Weights of a small GPT-style language model, trained from scratch on English Wikipedia.
Size: width 512, 8 heads of 64, vocabulary 50257, 101M parameters.
Architecture: no biases in attention or MLP, untied embeddings.
Training: a variant of Adam for these matrices, 9224 steps.
Each number is 128 + 32 x the weight over the matrix's rms, rounded and kept within 0 to 255. Layers, rows and columns count from 0. Numbers have three digits each.

# layer 12 MLP gate, 1344x512, rms 0.0388, rows 609-822, columns 192-255
133093107095067124142142092186057096123127131107133114143158159107127126108113123135138148159065102083124124116092075166168178169137148152114152147134179122129104120114107111144127159150119137
130160092215131085121100154135121121101127106106118148127151125130098189100156154121094137107137124090120147083077199091177107062136130119186106135082116127138129136144118126106110150137197073
172131097109120106136111135072132120115129155187088148177102151209120186116146153141113089107085145131100136138106161130094155109132119150116137120102148138111138096135119172171123095110109134
072091132109147077101110097143132174142153085089115128145160126117130173128138136126101105098131129067159127173136166114177112133104129137117122109093136135131184148151146119142136197132116150
097193091147157149127149105075050080187136082093152059134138155055059117106111134105166082104127126138129168064123103182169133142141154098129135154168175116166112095122139116173119114135117124
117170073116109154143087155168149135133144115134114160121065140189103084080174136094129064065150132178116129138110102136107151150106138107132138142209127116097151091130095155089134104102124147
168095138144093109082120143094116138187131105142131140145110139159186163119181222195166121112157111129102115113114120116136090103188140124174161071158176094138077135162060167194076115132076159
126072141133162080098110181114126094131182138129121101114152179120028150153105134089109093057126189136076147099099121095193126120149141124161024152143186121128147153133162139101144106112148114
091165086145109139209144060091152092136121161101173102214167124157165135127100101163165177134146080168120114144098195166145116085088154192140105112098161110121100179190149118112118128148116115
167075077126127086079190138085082149112170123134165149106135124195112121132147124103190108133114092101166134165150125083163078115107141138164120129161153131111124150131151128101198104188119112
080139126156137130121145131111108118143162130103153137114182144158141179115099153110066096145084124124074104164084185078114097115162143132161131141074102104114089131114121180154125080139156124
130069137166157117086165073182091093112165120151151116187108180124148127087215101143108065108093109124111155146142147096108103151148089099123112127125096147111120090091067096135195191135117136
134130087121127127126122100142143178115114083155160103095182124122138132118103144145221098163118119148105171206137153136130062109111141165142094182123124177087138126161159108189101103139145116
089138136114153128097150126133166151142125142120150121184149149136155156091147109108128154091098148105114159136129172116108121098149164158156068102133183143102101096117118133144150096125123111
019079124137139165101150123122132142112141151132089149166179160155159120108134155168143104133120145135117136160111174134132145185133129177207164164148160125129100115151167126142026158108183142
140125067137120093087117101168077102104090186174149107185088157077165152105156171112163119142136094049163071189122151198117142144089090156197134116124171201109116113105162045136088131069157104
185029139096113119154077118153162138100140137148142174141147095098138152083084164114177101070136205081191118125198138161159169118110125082140098163136119150115167087138058120086125136125107126
163084106113108120129170134187100109086147081147148169165140102111154131109130154154214119118190124077116077125105087111151170171144123174116109183124162137084131132092215130114157093101124112
097139145119100152071146106100193113126152144118175075128096159090134118131132153149183175150153127183180196128135149169104089146134153082136131163129222115156143105127164152133131105136094119
126148066140128164120109159157113161145105195145143075185163109114136108152134133054147191166192104164116083156092088128176105146135177123159145087087175099096104126106157181164112110096110113
086179122098081119212133109139081095125136129117099122182098091197072176036124098102118083122145167101158185181093158158125115197119110160161115115101093161147115102123125156152146147147161135
181090144137090139071124084142161098138146114153146121120131117158159152126163188162072133172151160120126099121114175122126098150115154117183135154140103177152106105125094122068133144117137146
129079165173105088132152111132134147167059112116099131117131171131137126115163119150137184172113150050147104129099096077145099127108107180145142108136150126110179102137116066143184064126087137
113121070131125077150126131135136104165138103083117164066149122110107116133139130101146112145179112115137122114119077212134120150114148123140166097078165120123148184122150149155042116102119055
166158130134110139129113159202155103114136159164196169127082090155130146088113152142114179086116156122128152113129150092129162068147112142142186100141169118126110112105120172130124139137126158
070149136150191121152116114079109103048167127157103123166118134108076146134192181064130079091141179129110095156170128166111090108103104142162138107135123126119115074177200149139098178115125103
131097114189083154111135137112061132112163145146122158145153161139121110098143158119134132103126130073092120197094141125094127174177192141137095114055092133126078146153107139172112093135153095
113138091107156081116090105102191165167151098138159076128176132159138110124180156075104099124135129172151136110193069121114109185131051177149058133135169143109108064163129149123109150138115185
109092125101159164094143115128142089171110125145122136174116109121053173146152143152151157178107071113106053129133119141099162181187179221165091084098180160159155078139138107177137112054073107
089107115145168111104140122182113182154135095133136104106145136123117111107119160117123095136133185100147159082124147154142167181177136088117187120138155171139138161117110104191106173119149154
161146143181153086122106082147134134180169123127174104139116135097128154051137202104084099099095107142065154156135138136177117152157097097233194111149162137123113175138117181166114078131093071
133074101129129156113104152096142108072110104128135141110169066112141141117138139109148077150177100160095101098033156069145100123175151126138171158029101067125115103072191123184072174120135120
147147118161174092100156151090136153157162083114097166138141168125096110138155184111059103118085101136079113167164101169209167118145223119117128095133089139156142107140106144173123136126152150
100096100189100080101129113148117098210164131137138099125100140160134110141198100170112107124114158134142146171119118158149197150176188158126130098103107108164163058165132113090132133114145136
162152100095186150125115174140075131119141082153082169172071170112158202116133185125081097100140128144079192146079114170139119170136151162124104135125147119128098133098120143170133096142108167
164153130112072129124114133092172163140185084114150113155111139186143180095164152126126108080072175105154159109103164117097135136100144175222146093112151125155189095110154130116148164152057142
078138160110146098149129120131124089153163096167149158098183093127058157142133111112133189091125132144112156119171098080091127084127091114113141117159156135106119138154102118071159164093113180
153099097166130098120119072132091121155183137130155097159075160115075079163145151126160063163106125157133163194102091148139125150144151081134130111094098185127097100114129144151103183094104136
137160142162146095154123107087155083118157099111135115137096148145090139117091095107139069101131160164105166104121123115106109163148135131134130158098119177105161070110110131121139135100114124
093128127049132126100140169096051104152111128119122130133094161108102108115207160121116144102122111097144150189136125110126121117165101115122130146126150130120152137139142129074085098110194138
099114090144128075119124118141116062125119137118128128152202131150103121125117144112106109060208094103136200111158161149158133155115121147106105168126103194154116183116115108151116137144130150
085127127093207087136104148124119145175175158170200134178149115133100116147191149148157117070161128179113124166155140157128123177116083093141210149128140058168120063177083103157182167148102110
133109109120150144093137154120136017158167075136138109182153147178191168087122162115115099058117120122142154178152174146193108129094083107179062138113114150159179113154142166157124134109081121
145133089103141112114137172136192142111150159113141167111081112183108101107120116102143125171171127123193160212153104111141143099104146140157123127079125136131143101123201135160094081128140099
140107112178144110120152092088115127149199103132172164121129146146118181101128152146125096122127162114131111150175125167200097098128127178184077106169188128120115151136160178143116124089112145
147039092099132164124208125144121098127119115133160119128122103211159116109145153150120100125168162091178117093201128058149168140097142133148115125152154153090173180189105080119136171118129122
143099116187139136140119123112122081141128069123099120148118142080158119146108139089130073122156095104123093121103130152181201133151155107147065082131128115101180104110112091129109147065106175
123130103162111116162096153112145084107163084140088173208124136140141160088116203117113073111144158100111127151175129125167131086131160126138094092132142141104141105115090158155168107148089173
100064172140116141120152135083100096144146149087150153179115140151116161134085132187149096076142178159144129191127135125097140096110136159159113091133108112148150101140131104116121145085117081
110106140074186151138134144143139113086200096122073132137118168175168181090149115142144110144130169131089173169098137193170104161063123155101124114083168128156155200187148129171113116147085133
040142121125103128184165164110112114106112175108162156196142123144118195130132137172129140132137166087123193132136128121116168124113160176169095161081096139111111082098078173156112147126100059
116086077098122128162127138084080075133181150075109053146160101171152110114088055178138155101118148153164112107110180130127107097109121099161151158176134107163111117172196163141110072145111059
174106157144106138131165130068153119087144116183138112113122148153066106179185103150106114185186133138110121148180136134083171160103157197151150122197112206163096104142065135122156145140158082
112138135100155099128124082129175061210106152180132130096172110198156174161186147142141091146093129110095133149118112133095146050088079128173082150107112170158133123119133114126163150144060093
120130109112146206111074119112127119128148172109074144116062146170156124113119120146129134087121140112122162185172160083119097155135093132170074138106090117169126156112163111125134105109107062
117116049170159127089109158098148091104168154159119132116117116157120138086130165164146139118127093128129088126136102108150134088132063151120128187121128096158147147121127104142148143139078146
091123123166143140167142134113142104171120100164113136174133127107143142117214086161093132137117177134130104118139096171072133156112114161129129148120143098123090147116083240102099167152182144
094120126111092100101147114097174195124146172146136116090164101120118133164081116100163132122112112136154140156187134090141115110087136142103087134134126163139174165083098115119073118074150153
080175135101086104152117092104140122122131115131141120178133042105085102123124123124127091151139166082115163150112106107105029120138109114125094106131119029106115131142063136110105145126101075
145161155173086165182140154126110116128138084141106081142114121122072086106125146175124125152133079098145094167115124162174139115103115132158136105172121076095143107111127200127177148114132144
099135104073162120157148169123130103137173118171112087144168152074102125126105134088123072142113113139103151139186112150097123150165104131131132141156111122094150091112110076164111090118129136
140096153100148107139123134143107114092147118107142127086142121109127169101101150103139104078105078093112176137140112094176077115068198117076138166138112120134137156133149136144127102167116087
102160144123145154120133143123116159157158170152172131124163096082109135140153094112143168070088158119169092103121081081161102161123108138122147122125157147136116083098162149139116099065138081
090122058137131059152161165126076146130123169161121141122117144143163140122141186166114087115143105182159103121088106139100141073126164127127125154081166145130106126129147093108095182106124148
151119107142167118163150148148185199117115099120228148126093136144180075145139115149130162064044093147128177148154057100113156142097145072110161180116104092155089133140110203077131158128171122
130153133107126113139103119100101148137145115178113101172060084181192081150125144093149148140167139118137151104157110098138112138122128110139129094155163109123113116168116151211103128088131141
139085152108134089107075153127134110110114096119174109074127170184094123162136132121186140131126148097095153208100143127131131141105154144191115151099114115126112091106142115172107136143136123
154109141098152134132111123177115073158167128115158187149115207162093142105122108180059128080048099120171120132171167092160108134095149075112164159134207100155145093198094179110169120150103082
142132084109128088124031123068175169105116144127121157127085155147107157103125161151123123172126112106160125159118166098131111136085081132145149112050127164115183131135093087136145068129080108
117111146186164077168113142083056089112185041135123153169220133159085103039210153180083068151078087176134103180077102073159172136153125108139124067120108106081139050109140134128120157052114122
135121120102149146087099103144108096167175116083142146140126153127115168176182109129129161159092141123184155131152093137197151142096129129102109136168181084084171110123176111096209141157153076
172127125111178170175108143146129081139156101156194134105117125152131104101126148115132115124196104111147101134099157125151096141161101093170141105142123129111182154110152087126160096176100113
139148142108139136191180112106172130177148150055104098185154099161124137116147087049095141145081111119194157123184105108228125184132113126140168131154171090140119116125147105141114188156119103
186137163137170163106106198095110158143184149150130107133087098118146163084160140114170140109135091133122158092139152165179146146097114167102175159133187144149089177080145095104106179167141154
137126113120080171131124103129086176110146144163156172159095110138138145084113135176150095123173069064117128107043123097167174165100165117160131131153135160091082121197117121143102139085130130
084121174160131107109101116100134069103171179184132125156161105049092096084059114098116089112167167140099130190197131111167130143132154160144103054101141141129184101130115139077146138122135100
156129119160076105084124200118187143122153139075077184163096090175086075130141112173127116084149113154106118123120142133118165070111082161184153133094129144130167112172144155159102178081120066
193107133141159150095125127150148104116148074155169133187136159144114145101117133142075098107124177123085118200152148113141152119135139124140121144163108171154145165155148148079197163172046147
148099124127173160056090109098160133122125089125120114165134144113125113095123147122097102110101081087115106149100157118155135146149099153169118157149153129130082133116158138097125088104072100
131084135092112078123149127121144135170134102129164144156072104131143108107176093143136162135090106152105133118109100160105109087073157178110108120177113077174048145104122138125112103188080098
127139163157114084157150108145076127101117123131116105203092094162115122120123096142132134173087120078087169084173145086138161094085078116075107190174148160098178116125176158078147166089145103
132126109211126100113120177094150142141122107201124071159155154160152113115153166122111125130174141118075058136159137139158086113139198129105126177134140076115158135198025157220100122143063136
133034099159138160090114096090119071145183136092158066131157110131160143182118206109082127158167122129090140190132163122152137123114173125170104107103207197131137133205138064136124143117094177
150124072150182162181157121165176108131164115136136170093185144099056052133135255145125111197109131138186135136184103148126129072095091156150130122133149116102131072110125113145077101149166129
090097082156102161123150128100132143150134087139058173181158139080110147158117150157126136135097071148146139154111117155149104082111144168127113126139146141135117136124135149109191085146143134
137136122203110132136108091177128104115104111144156157175085100132113145122144131116166078092140131076063128108142122156090122085145143172109067115092137147105083119120103139124083143128053124
126113154134131136124111124083159125105084100123148159110116109082130119152122169182173070078106140097070115095139138145157138054112051173191146087141113132097156098115132130118158092056057108
146120106169133182105074137169141133165165127144090109095071135140126207112158095153153126100162102062095157065080115148100161104100113155166186082109110141183070096122147121151104179163116056
171096149166144134093156103127072144095128107164107107111049108063108119135153140163163124102116159145091201163069109126195106144136184109120124119167113136100171146124111170129136172128094126
115125153098172123117129169153108148166125098167177129126114142143134178102197186170090139153166126138096175171141113153117199188204123103132125138154121175109083087106126120148061173076109178
122118082139162145071117079055050109140132126127134141152127112128116086103152157095107097204139114134115122128067163131120162073126111192084154164111178147112116116172193156149094149136091138
160102115138134106159110140083101111169125106092093088176050111205089182084138140188140085108139090059164094180071107194084124170178099130133128090109183113168053098144171094168078070133090110
157118078198158140125090178133103128094123185090144175165127141085152146090090147141107150063134078125103134125130188145143134139146188109149164163125183095208092104134120159169105115090100167
181104134159131142097094148104134113109171089151103082149158165143126148137096180175131052124160124157115142136107141160128119171142143132126129139106106110140098109140133087107050133080095107
132134079135125106121122075068111138112128094174091124163175142118108171109111142159102089151134089083092162228025089185100132070151204171163153112169156151151128133095156128195156124110134141
093118099116123121069158135113160115057168129144149138142175166138229107094149143188198162090083124095137157106103113057111155119163127144154125156088175195160160159145175118135058131130098154
104096148150098096093114156103092148165140147137142091202165115144064183121109119083096149169121161069041148141169128101101155121130115137126127102110127105110053130156110099137115139134102095
152162128151167193112115151120106123069092115132073124184137098165112113105078127171111101159145174102124077115134185154071101147094142144130058154170114089096163117158065102103116089162076084
117142136099135110144099150169062051135133129119187191141096172131113144107132168109170133126121098146130122121135080158102129154141181116128104118110125142140138116157129120073086091155083130
156153105128156118096138163107103086125127114147123118144114139111147149075133154131147112056180105101066175108158128133178157090142124123152073160148093146061132137138128126134115145083064072
120121148164171117132105136167129180169203086138180117178173106149112115106117153090175157103122181123101116173113110077141124161134104175111160096124120140172166138143119126110102173130120114
172111143117075180086107110105119089170142066138106157122118115195104141015127142108152108126144104135099094116132106138079063112124154122089065145119159099135069130078095131172176096146078145
099115139185138134099136178150098154066103063197142143185114124141105115080098098120180159130150063028081135073087113161167156084069136171098136122090156113202111118112146109153086038091079080
066102204137107122093155138063165144165134149144099083128120144101048189148156179151119139120164111137134082154135160168107116198123169129131156111098121117117127163184136147167089183074152145
088138119169158193124038141172170132186184114178165096159125133107086140111088191095088093081201060124202117128080123143204133096142173127123159153194160113120124132097149157113134122151105109
137120121184150125049095119090138124153162070153103113146088119163129140144126141183196167124125114183177179136172148139105170146040100159141090087074117144196150078146160166095099141098128092
101177114170161117139136129110105119101150088113156162141090151143145145108174118116113123109151142129146220156162101131144109153139071108111054110141092096118117147109110158125130106164111141
153140075128109122157178094106160158124147116188096126102160155211114122136159128121139124119108147145084122105158151201136137154045104099094112151125077086104176106128136107123097137132100104
140100071127115083120141154127144111134105121138185104104135155134081136102142186126128141101129135151121169168136180138125114114121136164118108250080125136152174124122115154177136108138124106
202107081216082163100085196156139108110096174092088110164127147149133125066148169155170093115098149171074186183136124142109149163122105128173169106123159136126114142023149188144104151163110116
129099104176130111068152157113139099099123086123111086183158111125144114119106139136201132098160158100115076137167115086146126104122158170157171082138100151155167075117165125152135132156093098
162178126133141152113140148099079124108145119153095138138140166099099120144138151167141123081167139123135179138147111131126076101150130085106118138126200094150150111176150120174129143082150138
150112149154137111123132157147161153153105148159138163189102147128137120117129155187111131138175127167152123128133107087108125154130079172134100138137139113124098148092089164141084198105140111
103131145123166096113171159109126113151138171131085127151160099131125130123134153153109102120173176146142141124143124103123105111109115163141132056171101102156110109124087098112139195173128156
123138095123104121085152134158147082161154134156123146161103155117166110111166153096146124111189140129115101127139137101126099089094135123154092156117150115138107073144117156187102116163141134
148148091128198096182143155137045150136109168116176157068120156093112150027163152143105113105110139116103145170122120157144078172102174140140137202075157232119078138145198092194134077071155061
131131167174155143146105142097083118185109049153098200119156140148123140134155088119136142175144124108146132099111128196203145070138151124099168105139151075172124150119153120163093154136149126
128122153137176129159114082165101138123141135132127142171131172147111120129128093169159139094128184149145136096100134182092164067095130193180166128074136107143095133084143138108132093103164074
155118143174108139161177129088160084124160114150114141194141160197200136135138161130175105112153084063119161124129166147157161106152108134107136097118185058153148144110084084131180134107144138
125151132154118091156163131126086131081088084162107143152150127094126130159156125188081133199157157133149096134131144119155112156127124138072158165104176085137127101101131166172073125150152137
100116095125177168123133119088074096097130127132128083121126174097084175065076133097188118143205123121082126091088116120126138100011139093169125102189119104081111149113153088129122124111144138
091148117134144123141133123103084154173134190125188137126107145110104104151114144147152154099120097066116129175149164064141137096215190101182087111071067125146098111106102128113125097171059135
125146117133101119104127106170091121144156152143117142104122089090107105085148130097072127128162081081110081156147121151131073148060160156131111152098167109141082123142045132177127112159130133
159105143099097099102176108143106136123139133125159128128125085101108120100117152104075104085124103118190156105114160111142155137139145152090118156091203131040075094155184164141139106118084143
106150114146123156146137156147082127103155132116157149129160140083094152135117134113101174097114133099041116122148128124111133125125208147203104124115122132106113101156101095123117104130112112
101100163087150140165086097121171141135163184112187141143124174065092129115064141144129154129129167162147108109151106106134118112089152134106178090155162097120153115089146123089060125122125145
108097112130147150077187132108143121135159157160150194224127155148179100117158110162114158118104108076129095121140118100110102075094157126150103081080182109110113131129161120140095089218136124
162078137176164143117120155103102096203142123161161136114108105190142171145110131132108132126156040120178076129134083160134120083087141133188095109151153100187123192070082133153086100122105119
073139087104125200137130136125174144141091120181159134142178136159118112134080155132103141116229088128100129153125108172166191127086185136124100130109118097073149169198124132125114164144112137
169163112136177127115143135086119034138164159133156180137130131101188125175117122125122148082147129137080152139127109104132174124143127145066141129134084133123151088125122150140125080135155139
106176076163125129152109066125145128114142130098121161159140166133127169126148157156129124105150087088127114097148117108180168141068101071144125142106052067135141117126095160137091182129091135
172140106171132116140168096095160134123164142100172173183132130151087135077131153144103109091136163078158201145098115120142132116075150136162079060151168102159079137085153203121113065120103123
136159115143089117136094157129177159115159140130169132140134161127075107176140143149125143131180087129141093185116132107174156148122125126229106144201145118153075099137095150099139116141045160
125130154090114160111097125160129164122185145143085146162169148090119167191090151100128116129177190117134147157165105117151124177136090103145152153194135149151114106204148188160126110093123149
118104152178115116168120048105168141103173132178111087140110098070067118077092121095132088092120153078146106173138164150148155071130188118168091168112102161148142050130165158089142181131131124
148113104160103144164081150124150114127153108142138111151128147169129145063153145114160129053127205189151149110108061118146118070139070144138125137134085126138149093116130117137140193121081150
090118153157146092098139148159097154154149114115120150193082068103092180079156120136114151101131118095101153158108108088081104139146106110129096164154111180185076110141142152116117111085158091
142103117099113110086158114066124143156158105118156161144133133128206120093189139130154118174114064158095097142097126177159107129131077120212137115138141121140118126107091093145098133109151084
148137111171126133163076173087130073163091083107159126155087142091106167159146128167095103119191180097141127173064130163176129062119166136135099085100103087159119144130145085127162124146062083
133103179124166113117106172074125089154075126127115182094127132111080102172113096189111092168122134180069134200209169191133139156124144169173137150112138133141180132104122144075156106171141129
138114104181068120083098091123107113110136126203123155159093129108127153126121098133128125103154135124107133102091125077105107098142123220153092137149151096130111101154108155107113118118114088
151080153103108127144134170117105155177106117093140120069139158133106141121139081175106136131206169146187121071118116088113114137112115170116096162152118120170131112096148123108144139102097147
071150084189099125126113100123134150127138136110118097122124144093111152129167131065106138111140085170133141105100129162139137125081101120149088099123182166092134153135129160157116181166113113
106145122108104134155105084173129159153123163111136177117112133123154158158105132117155081142092125089176047147126132150067125137179227129142107097114148098146125147153162172112130147127085144
081135125134115133135117158142114114119140139109105129136109180156167124105126175143136111114180158137149193160135085105173110110108154123111067079159144086120139130124119170180153163129155115
118171147167094125157096161129110096102145132148143153205082125126142244196180085068027149102185145142177173141186175121153154069080157126151163040172088097195157138116183161109134202094146117
170094060158112132193116108148067110102130133173095162143117143147098081179182176080161098108163140092094155176121152095127104116161150077086130144144193152217103136150154143157153223129094140
185116078140085103121105165121172123119102093165115133195087102150169093097091144125136094115227094046078070087149155144139157082126139162160131145120184063108104184114115132152029153098149143
119169113122152108149135146107112133101112112184125105123114149111096157121074168107104103143172157073108146166120084206107170215084106135192124129129163182122127160163158091145111091107104116
126118108184174117103107176081114153147124080156177127176145140089184108157134115149148124129169162155109140176125151135133094147135170140171106162107134119108090078131122161156121170100086124
134118095166090128157117137130100147095159160138116093160157166121166130160146173110113122078149113124138129087135108140099117152208136107141105066111078115113135225144187187167150050157151154
092097127196133113072083065143113135189137131083073135169133155149161131130117101085183113139146082106118171178132193217149125093187114121184109155048183158126120097075162081175096154108123203
079112142130142079143137145100152172140162099134147152170109073168205123111151168054144069155133147167130122126117117165109155178088107156138131171158133109137129077112159188101125111130096144
143154152138112150159160113114132151122130112186235124097109121128105101096102134158129112113191150090107167168116174174107185124107148094155105086162125136162186144094133166142046183139110160
104119107139095140140089101111113093118168130143111183147130162178104135117134146137138195123089195122117165144148111207141124071070159119144146092164109081144124089147154181109138155091096128
159144070121112097192155060136117128122114138132190180095113094144144141098076116104157169111173160151071160142075082106153094139127162127161147156056137122179096183134180132165113097152044180
170122118102125074100109122123140111121160130109111145141169145089105151113128171118130130157069107110059117088143113124150190065119123114184152130154162133150111110152103144129121079167065160
127094136124125072076122130204104095101147162148140111097116071135121123137071122161198096121152110131141090095149155166112114103117093170163153172132145145124136114149120110125180148069117117
154144187122092169122133141073108031172155166107158069094122112185070152119088163136086182120128082101114159143119145131110171121133133104208165130070175146224184211138194076117103143168006121
140111161132170107080186150140108111179207143127151161129136136154146202101127110093149191141121128157112092137101111148174094163131103085132150140114113091155091124106138147112034070120143091
135061064184123133143124127100123083111157128116130088120153130145137099098147163187126122078103173133162096131118137131134165058120080142137107096054137133152141159113186121085149127092117130
125144156124094149142129150128113089121121161090101101165129143166133174100201074173087163144102139191118126083132182025152117161123109105130087058199120108123078101072126085058204151128117137
121080072214083151139170167128123135160140087115113165148170095168118147117167132041138152128152090135131080167107215104202150114062149158100121159123097133128149136128181160130087139123156162
124124097161118140084193128112080113103126081188149104113172152135162141163112137163108121116179085158077147131180160135162080097122158136104085152171106127150112119190119103086155120178126179
097095115135140091130145103117117127127164141148132153121144197127069125169040108153120194089106137116156142130151146131158132103076117146086060125113149195141105143170103187145146127136145090
107156085171075067134112120112058161120120133130140150124146098141099125126174130092168123098210138098088156077127126186179154095118122127085078175136189166124143095154140110130099125111174142
156139065143145074164173110102149096136111144109145123129126163153138134130103112138142131146130065131109129120124107086160134132136106120198135200129102081168138151076140132100093164102094135
171083130122128115138113191140167166091092121129081142159123129128106185135114134082107169102104119150091118093161158157136115166087162110140119161096137126140108166076159155110104107166141086
140094151164096126123140124110135135149126091214135134113170070085078198198182090152171155144121160098062093197140091169129112115069211147143142077158198118137159156115128099146140102046104095
144153107136098143141113131087144123139148145224178178182153103076066141140156164115148108081073100114068136149105167134165121114129183157127111115188121158191154152139087117127098134186179113
130119108120159094095099144085124134092178140156144103188183127148144155071119141077177131166141114099112101120078176123186157139069114191159141091136145098157092177199191181081167190110104076
144167177153085150165115101103145109124130124152162102140141101130105166149154111153100145142135176163112120118104172097147141179148135129150169176109180128232085128133087095081186148124076104
147123151109089171149126182125115105198133129170184117145194059187054124156149131135145101133162095116148110130167136159139177123123132151126159138129156107186151147123124159083144134144132116
088074166123155105106141136145132135096118111137187139114148104158086182136069107145107150103146126074122100124119126143145135121128087109117115099147162103141090127147137112120116137138097104
172180130074176146108095144117110108091170049137130140168177106084164153124129147122106102106104148106094152074136154152131090147142130100136128152193116149110120119148112184113096127159120102
151127099206124063076146130176116067156159134186174174142122118125119130052070138115087196168114101125087114159157084115166101079110107118104138123111176167151102092159133073158118131190058071
255127098130202128081144094095110152147159076121051155136152165062137082119174179164182137101171127106054138120164080104094142123171158191169143099125113104103080114142169090128092150123110114
172102079163105155079140156108171161117140160074097097132150083137103167109109140097075050075132156125116140160121158088135167066138121140114172120098139116119201181159169086160151154147111154
162116068157167141080069147130141087079131108177144141103073136149095198058151125137137095127189098106088117110084094171125120100086181140153118157112178035137059144116132192130075149163126129
184184120156202158046104125143133115109153143102090147082083071089123152070125189125140091128167114109141128144129073157170178151138104147176170118156051147154044182105147153183082096104136117
146066161169109114164177116102094124121146157184137120134126137127052144117167160096138117133109172121152150134150089103078170123144169062148170101127125173156122120110163140150076127114117121
110156095147158143123138081141128113134167108138152052113134191099089126127152135143172146145121040133097123176183166157144084132145146146118129177089196172118175144105119132122092114156131137
170149127126101137080165113172116149119136135166110117168099098147129153160087117131182122111083118047097090152053220157165062112147106099097110120151182089149043125142128184157113087130137095
101087140109120125105092192136160122176164100064144136127127096129126110152109124136121145143084162116120131102129081173118170117154150145101150074114125111157178127074146110156117142101149150
062065128134098093108139125100171132169177101162133128090137109128095059160144155145112129111094141138131082141207133106108095119097110163095106148113129122140167166127111126103141092080152104
117090137173169118092121143129161150222089164130135135131135141120143161099090164192132132101131164084125104112167112119097088137085118117127140166121083160142153122136122129127113123091103074
133121199173148115156124066133099107198129131120116154090156157119083135118154138164115066146062148172119162209118074134159195084099129108127118124083157137078127078156141078166148117132120156
137099138185122086152093120136110113144096133090136110141105199141123152116149151128104064114141153110106150180138099127147097161101166161132142137151146097111171121139131127126111129130125136
119178114129105119141109149105072143165155100172124155125142126126107100116111196118104120095111120067160085129123097146178190134092142157143165186130137176120154154142146157131071098157082118
064188149120159126053112143129156161166112093171111111123182154164140095121163126124185141119145129124120116109108145116199124138117132097126097114110130145169150079149122141118145148121128117
096156129106127082142139174111175168113141112144166136128109111174157095103194151141138103072138086102121133150179135087068130114116124068123113119091084096086143109169132160143102116213140127
125105093162117172130133096082137143148131100064115107146122122108106073158143108168121161094172151136044129140112140115134064094125158137109123103115146098139082140125152105240113113112141098
121136123101100117107135105068147121152110105137150177096130090163143131137099148074113145176134143162176146088162163114119104155162132170145090143135158108143088127084110114118133118111098110
096066095135140112154097082120160150141129103121123127177134104124150125117177129166125106163123077139116116137136120125054156110120116174182141149158114132079085183129153070098117135067099187
090142139174115098078081142188100159134129103171112095103111123137158118167134138116162178148084137114087104136122144082131154183129099149137112164132120142192141116098116154129120129138124070
170149107165164164092126145098076083106151073142150128109101122125119095095117219122136166108169142157127148136151142153231111113115185108156139168129165112162067117172131179175148102120084151
086122094135143116111095071109130067176166139141142102142136149138063155168100160211101106057182176097127147179083129097148164131140133145106153074156104121175074129111101177119158083106070165
141121148109169159134080171131150186121156114191126143125110106126093117106174172108163096190106128071125081154132164083093117116118145149096136091112178146173131129156171082149055169138125134
101105134114119111102134068116165128137100063142173132141130128123124078133173177145060148107103130113088174184189106136115150113151146122117131102129146102150079156094100134206089139150138157
144154164100121107139161152084120101173096124142130148092139151131133153173074142170074115181150157104127050138096111144169127181115185139135138109139078142106121095161183130141060119125140143
112173101082161138150160082110137103136153224103096152136095136156069070130085183197128100111164122140166103122127115119095115091113182117146178116173138106122118117137063194112103166155059113
141165111130145129127143138166102147065149108182098189119106126111105082069105163120127108132137102117100149193132129131122164106111207173162104137109166126138221175138134123155193132124078156
146120137098114144097174128073111106140185175146170169189132165160126211067158185118093147119178163121092123122109105168184151102137117109111125074110116087097180130090152076154115118135123107
061111129144143148119082127098143119114130112117160146121084132159101135106164187137128146084147191133114162113156098075126117142155153160159127158122102056107125165149162226117156128115100123
135072166192140122080070129114158121080184138124096134145140119084089150098174109100149117122190137148078073132183131137152115094096160188146136057119123147110062125108155123148090212125151076
152067047098140177080123207098135146087126139094122143151113086186128099069181145084115145169113082102117172133059125166151115103127157176162191153202102111100114116077126095168128087158099160
026191167107122169138083101162130149143170076129165088149151124160150217096091092183086051080152149086101149120155118149220140084126146099150116088171131211152096104170196112112093157130137177
158132122137109161127101177081068105118173137140118143115116093134108154076101113178048090146206140107101086150112197107054151155167175140168104134146139126182135119159141115244119147140086081
119082118085123127095147105060124175149180108135108137135091120109073117140162149125129155188155083176146122141169109085116147151093143079093134146035117126141077129089127141102102176146113051
141135154081138118160194146115123116126131132132108073134139137160103123109095091119110108103073148138076173122109104132127151162144169154152136141099142119087149240079116126110136163147049153
110104114130088112112153146134130126128128112166172107096135097125117186133121156148113109161168134143110116137143136125174125126112155109150086136080163179152137130108151133121148121066112130
105124104104119110119140066078167108069213126167157144117129171160106145157132129089109113096115092029122114149139151132189163146055127121126150148188097164089158082158160146133117145158076175
138151114160168107121024077123079124093123117125153162122122122125153153108094154130165144135191065127120120108129137180113172141138086105203163154114140162227104144122148154159037101133111136
106135077120146170137123147053107117102133111067123167146042158180116073169200175146112109133133202121133122143129092106172147163196100113117092080078196155131034141073124137148160165144025165